Weights of a small GPT-style language model, trained from scratch on English Wikipedia: 10.8M parameters.
Each number is 50 + 10 x the weight over its row's rms, rounded and kept within 0 to 99. Layers, rows and columns count from 0. The size before them is the row's rms in percent of the matrix's.

# layer 10 attention output (transposed), 384x256, rms 0.0541, rows 89-95,217-223,345-350, columns 128-255
095:54 52 47 48 51 50 45 63 50 50 39 66 47 50 67 58 69 43 59 64 60 36 56 39 56 56 54 52 42 46 48 58 62 62 49 65 52 46 55 34 47 49 61 38 51 48 61 42 51 49 47 32 55 50 64 48 62 67 49 60 41 59 47 50 42 52 43 58 53 62 49 37 65 61 63 67 50 61 43 32 55 46 46 53 40 61 54 36 54 77 50 50 23 54 53 59 43 55 42 53 48 46 60 50 56 55 60 51 52 25 57 62 51 57 41 49 45 30 39 68 51 55 47 49 55 41 45 70
098:42 68 61 78 41 71 57 53 48 53 36 56 52 60 44 28 50 50 64 51 44 55 38 63 63 43 61 46 51 47 57 49 39 52 57 51 76 35 57 44 56 36 48 47 38 37 52 41 46 54 36 29 53 56 40 48 41 48 65 53 58 48 61 48 49 43 54 44 49 42 43 52 60 54 20 38 42 49 55 67 39 45 48 48 45 65 57 56 49 56 48 64 34 44 69 48 58 41 51 54 47 45 36 53 39 42 53 41 53 58 56 48 67 47 57 73 43 46 47 30 49 38 44 63 50 51 43 40
088:63 46 59 19 42 32 42 54 58 45 38 34 37 52 35 52 58 52 45 60 52 58 48 56 37 67 48 61 34 42 46 51 50 31 38 61 59 54 49 52 45 47 51 63 44 57 47 56 42 51 63 59 39 57 71 40 36 50 62 61 27 52 29 62 53 60 52 60 75 73 54 39 46 51 60 51 48 29 47 41 48 43 54 53 42 51 44 49 65 34 49 51 55 57 45 48 65 57 54 52 64 51 58 50 48 55 45 58 26 64 49 59 43 56 61 55 59 54 55 47 46 52 39 39 58 48 44 74
085:46 55 52 50 42 54 38 54 50 50 40 36 57 48 61 56 33 56 47 65 26 42 67 54 37 67 50 61 56 30 60 56 37 57 46 72 44 44 35 59 35 46 52 59 46 39 43 47 64 35 38 73 79 58 39 32 43 51 49 43 40 44 33 59 39 51 64 58 59 56 50 39 62 72 43 52 49 45 56 47 34 48 49 53 47 52 56 63 59 49 63 51 52 52 63 45 56 48 48 65 60 46 58 56 42 53 44 66 53 31 64 46 33 57 53 51 47 51 60 52 42 44 38 57 54 45 45 38
095:39 49 70 38 50 47 31 53 43 43 65 52 51 48 56 58 57 55 45 59 48 68 56 62 54 67 42 57 27 38 58 38 53 60 45 64 51 41 71 61 53 54 61 36 49 39 52 67 45 57 56 39 40 30 57 48 48 57 45 52 53 46 54 64 49 61 63 43 58 41 35 50 43 56 53 43 55 52 59 54 37 49 57 57 42 56 68 57 51 53 56 52 34 60 65 51 53 55 46 33 49 60 52 49 52 55 44 36 52 56 54 39 43 57 46 59 76 51 60 36 49 59 40 52 60 54 39 19
094:47 45 44 25 54 58 47 49 48 44 45 47 47 36 37 30 45 51 58 56 43 63 57 47 52 53 52 41 68 46 51 66 45 46 46 46 34 54 53 49 48 32 38 58 37 47 51 48 34 53 56 48 66 66 28 55 45 43 68 39 41 44 69 48 48 38 45 55 40 24 49 59 61 38 48 35 48 41 72 61 30 51 49 68 51 40 41 27 49 25 44 48 31 57 36 56 48 41 54 40 47 49 47 70 55 44 65 50 44 51 47 50 56 53 36 47 33 53 53 68 52 47 52 46 50 52 44 57
105:55 53 73 47 56 40 47 56 46 40 51 68 46 58 50 58 50 43 58 34 50 52 46 53 27 36 36 62 51 43 54 51 54 67 39 50 55 56 60 48 46 45 51 48 34 52 42 51 40 57 71 56 56 48 46 53 45 55 55 61 46 50 57 34 51 52 63 44 45 37 49 54 43 51 50 52 52 42 35 60 49 55 40 38 39 44 49 56 44 50 54 36 51 46 47 81 50 38 48 24 35 56 49 51 62 55 39 37 50 40 42 45 39 49 51 60 62 51 48 54 56 77 41 41 57 55 57 55
103:55 57 60 56 36 51 43 65 59 66 58 49 57 56 45 68 65 56 47 47 50 52 53 54 53 42 52 44 55 50 47 52 67 58 33 48 33 69 53 55 36 47 57 38 49 64 42 53 42 52 33 42 53 46 69 50 43 61 53 47 45 29 37 55 38 35 40 48 60 48 43 56 52 36 48 36 73 45 51 62 67 43 51 58 55 43 52 61 55 44 65 80 62 55 44 53 42 53 58 40 36 62 50 35 66 65 66 47 37 61 46 75 49 58 62 49 61 52 36 51 35 68 45 33 69 55 51 36
120:52 53 41 55 33 44 46 55 46 34 49 29 53 64 44 50 37 67 57 43 53 48 45 47 52 54 35 35 50 62 50 47 31 45 47 36 45 53 39 50 46 51 52 53 51 54 62 52 55 53 44 51 57 56 36 44 47 65 67 47 48 67 36 49 53 45 48 44 58 61 61 49 70 43 42 58 59 36 55 47 50 55 62 53 65 65 80 45 65 57 55 43 60 48 47 37 46 53 41 53 40 43 61 58 32 51 37 70 71 45 37 52 52 48 57 51 60 62 57 47 51 53 49 65 40 66 39 33
102:52 53 57 54 49 49 40 58 48 50 42 46 62 38 49 55 49 41 32 58 50 47 50 59 70 56 55 42 44 72 42 70 62 44 45 58 42 50 47 75 50 42 54 46 50 35 50 54 43 73 39 45 39 55 63 36 27 59 52 53 44 49 59 54 39 64 52 53 52 59 52 49 52 58 57 42 43 56 43 69 51 50 53 51 38 62 54 52 37 53 48 23 51 56 59 52 54 62 55 48 60 54 47 47 45 42 39 51 48 55 56 36 55 47 74 61 42 51 45 62 35 51 60 48 42 53 38 48
104:61 58 47 44 31 66 40 55 54 48 49 54 52 37 51 43 36 54 59 42 63 39 67 36 60 50 55 46 51 51 37 54 64 49 56 63 62 49 40 37 53 52 63 53 43 46 53 39 43 64 51 43 52 54 46 52 64 35 56 42 54 53 44 53 54 48 55 73 44 51 30 70 34 56 54 53 43 48 45 41 54 60 40 37 40 47 66 57 62 57 41 54 17 47 26 49 41 23 38 55 51 51 52 51 40 46 37 53 54 46 57 21 51 49 48 52 56 37 48 63 64 69 47 38 46 65 37 62
105:51 45 52 21 46 58 54 60 56 35 39 46 53 52 49 37 59 61 58 39 48 46 35 49 45 55 44 46 50 50 49 47 53 57 43 55 55 43 46 45 56 71 48 37 67 52 54 38 59 48 43 42 54 62 37 59 62 44 55 43 55 49 50 46 52 59 45 43 59 54 45 58 52 44 37 48 55 45 50 56 69 66 57 56 50 45 44 56 58 44 43 46 53 37 49 68 62 55 55 34 50 51 48 31 35 45 57 68 52 59 56 42 64 41 58 51 50 52 50 50 35 40 41 69 21 28 54 58
100:55 36 54 40 46 43 44 52 35 48 31 38 69 65 65 41 40 62 45 38 45 51 59 57 43 50 36 40 44 68 51 50 28 49 65 68 62 53 55 41 46 37 51 58 54 56 49 26 63 59 43 40 53 41 49 47 65 37 52 55 47 48 49 46 52 49 41 57 50 46 55 46 51 36 38 50 46 31 49 45 38 38 39 49 58 67 72 54 43 36 42 42 39 51 55 54 52 51 56 57 47 50 59 68 41 47 55 59 46 30 57 44 49 51 53 51 55 65 66 49 54 50 76 57 44 46 42 39
104:54 61 42 38 40 33 35 38 53 53 55 48 55 55 37 60 47 75 55 61 52 53 61 36 56 57 25 42 49 36 63 44 31 32 36 44 60 41 47 59 56 54 49 48 53 69 50 49 59 42 56 47 59 59 39 46 46 51 43 51 49 46 63 45 57 60 46 61 49 50 55 46 51 48 64 70 47 52 53 41 51 57 59 49 68 61 67 46 53 46 45 51 52 46 47 41 53 48 44 35 57 58 68 37 30 64 42 62 57 54 30 51 68 72 46 63 65 34 66 43 42 50 64 39 44 52 62 63
100:36 53 36 49 58 46 26 54 48 58 53 57 50 43 73 56 68 54 57 60 44 60 41 49 42 41 35 38 39 50 39 49 53 59 53 49 58 31 31 48 55 58 67 37 39 54 68 50 30 56 56 29 50 40 69 40 47 52 41 57 48 49 61 46 60 58 32 52 66 58 49 55 55 53 38 52 66 53 43 56 49 53 37 59 44 48 31 33 53 74 53 42 43 41 42 47 44 41 49 50 49 59 48 41 51 67 50 66 53 47 56 52 68 54 56 45 37 53 43 53 46 59 43 58 44 48 52 59
100:56 62 46 60 36 54 64 41 43 30 50 57 66 49 41 34 39 43 67 54 32 72 48 45 53 53 62 51 40 31 51 38 46 47 53 61 50 40 57 36 50 28 44 49 59 45 67 51 50 44 40 40 52 47 52 44 59 58 49 57 69 35 51 69 51 37 52 51 54 46 58 50 55 51 18 54 54 53 60 62 50 48 67 44 65 46 45 43 66 38 57 63 40 47 51 65 56 49 53 41 54 47 42 48 59 26 64 37 56 40 43 42 58 47 47 65 47 37 48 51 39 32 45 51 33 53 45 30
104:55 44 46 39 42 46 59 53 50 41 46 48 34 41 52 46 41 50 49 65 51 55 48 52 55 58 59 60 55 60 54 51 58 36 35 61 64 59 45 66 63 43 46 54 42 42 53 32 62 53 58 51 55 78 50 49 31 50 64 45 58 23 54 55 33 41 59 52 56 54 42 30 49 54 38 53 53 49 58 65 47 66 45 70 55 48 41 60 49 49 50 42 48 52 76 48 52 54 50 51 27 51 65 63 33 44 57 58 35 44 59 55 49 68 49 66 42 51 44 47 39 35 45 58 65 46 62 52
110:34 53 70 52 57 55 46 51 50 62 33 48 53 55 43 61 44 31 38 53 51 55 64 56 40 56 35 53 52 55 50 50 75 60 56 60 39 49 62 53 52 53 54 39 48 40 38 41 44 49 53 47 64 51 52 54 39 49 46 44 58 40 43 50 48 62 49 42 51 46 46 61 42 53 56 53 56 55 47 50 38 55 36 69 44 47 55 57 56 36 52 66 40 63 62 51 74 40 54 62 58 32 57 71 47 63 63 45 46 36 47 46 57 53 51 47 43 52 55 53 59 43 32 50 61 62 65 50
094:60 57 49 49 54 68 49 65 38 41 83 46 41 56 42 57 36 54 34 47 63 45 39 68 65 54 61 52 53 52 53 51 59 49 51 61 45 41 46 37 67 51 23 64 66 45 42 61 45 60 76 47 39 52 48 47 55 43 56 50 52 58 40 52 44 53 48 46 59 46 46 38 42 55 44 59 56 43 52 35 34 42 48 53 47 46 43 46 52 37 53 50 37 59 68 34 46 50 56 51 59 41 64 50 58 39 36 35 52 43 53 48 52 45 63 34 52 48 65 40 31 55 40 45 56 60 48 59
104:52 59 44 50 52 45 43 40 62 47 47 63 38 51 43 35 47 58 44 50 48 62 59 68 42 28 62 44 51 35 52 54 34 31 43 61 52 52 53 61 52 47 45 56 63 39 51 50 57 58 48 54 56 65 48 53 64 39 50 38 33 51 57 57 43 28 31 56 56 37 46 60 53 37 64 55 59 49 46 62 23 46 42 56 60 43 62 53 46 60 71 54 38 50 33 42 45 48 47 32 53 57 34 68 51 44 62 54 40 51 49 43 48 50 18 47 61 53 49 62 42 61 46 47 49 41 37 62
# layer 10 attention value, 128x256, rms 0.0555, rows 90-95, columns 128-255
106:55 55 49 46 26 56 54 47 52 37 53 56 59 38 46 62 58 63 51 46 54 28 51 54 66 41 39 66 35 62 29 41 37 54 54 51 61 50 55 37 28 47 68 63 50 55 49 49 55 40 56 63 46 34 58 48 64 77 52 53 24 56 44 44 70 63 48 54 47 55 52 45 48 53 68 65 61 46 28 27 65 56 47 34 54 52 55 44 54 60 49 44 48 47 70 38 45 43 67 42 54 48 66 60 44 59 53 44 37 57 56 47 31 32 44 33 48 55 57 67 47 49 51 47 50 31 39 58
101:46 64 45 52 59 57 56 59 37 62 52 57 48 57 56 39 70 55 67 62 52 48 39 40 44 68 59 28 60 49 41 33 43 60 61 47 53 43 73 44 52 37 61 38 64 64 58 49 41 57 31 37 60 45 42 52 50 42 50 50 65 32 53 44 40 44 41 51 47 49 53 38 58 57 47 52 45 60 42 52 50 51 41 30 41 44 34 54 31 54 48 62 74 59 53 42 56 58 50 44 42 37 61 57 37 60 53 50 49 52 42 52 57 56 43 60 64 43 60 52 52 50 28 53 29 66 45 44
100:39 38 49 43 61 54 60 52 45 45 48 38 55 51 44 45 48 46 41 47 62 56 50 51 49 56 44 46 56 61 21 38 40 43 55 59 45 52 66 50 58 39 64 31 27 57 74 46 41 59 41 51 37 57 68 77 57 52 62 43 35 56 62 42 78 41 51 66 44 47 49 52 59 45 34 52 60 50 37 54 42 46 47 58 48 55 37 56 49 68 56 40 45 44 39 63 40 47 57 29 38 60 34 60 39 56 56 60 40 35 47 35 63 34 29 58 41 58 48 48 53 51 63 50 42 63 55 54
097:41 56 45 51 64 48 46 41 46 58 46 51 59 24 41 53 55 56 53 45 53 47 41 41 65 38 39 35 42 31 32 49 63 64 52 62 61 37 49 42 56 51 45 45 44 56 76 60 51 46 29 48 58 66 51 66 44 44 62 71 32 48 51 55 38 43 26 61 54 47 55 65 50 45 35 42 37 48 66 47 47 39 58 37 52 58 61 53 45 53 41 45 52 22 66 51 42 49 64 43 37 52 61 46 44 37 43 42 36 57 59 61 55 59 56 59 42 52 50 48 55 57 65 48 41 54 41 67
106:62 47 56 61 43 44 50 53 56 39 44 63 38 37 46 34 34 76 41 65 44 40 55 46 32 47 45 62 45 47 36 45 41 51 40 46 42 69 49 40 46 55 57 57 55 45 35 38 37 50 37 53 41 33 61 41 78 43 48 56 42 59 63 52 31 56 49 36 52 66 60 57 43 48 45 49 44 66 61 42 60 73 48 44 51 43 58 57 55 62 48 51 52 57 61 45 57 31 49 41 44 52 59 51 51 48 31 36 38 47 45 28 45 51 56 23 42 27 43 29 49 40 43 55 72 47 42 53
101:44 40 42 39 60 50 56 46 48 37 35 32 49 56 48 66 44 45 62 48 73 48 54 42 56 42 52 39 41 43 42 55 57 34 50 36 66 46 43 58 39 56 51 34 44 49 50 22 54 59 32 52 40 38 66 45 58 49 32 57 62 61 57 65 59 45 33 42 69 51 42 62 56 48 52 49 68 32 36 40 41 73 54 47 57 55 66 57 38 52 41 43 36 46 65 41 38 65 45 72 38 54 57 64 52 44 56 51 49 33 53 38 56 66 62 43 61 74 50 62 38 52 43 44 65 34 56 59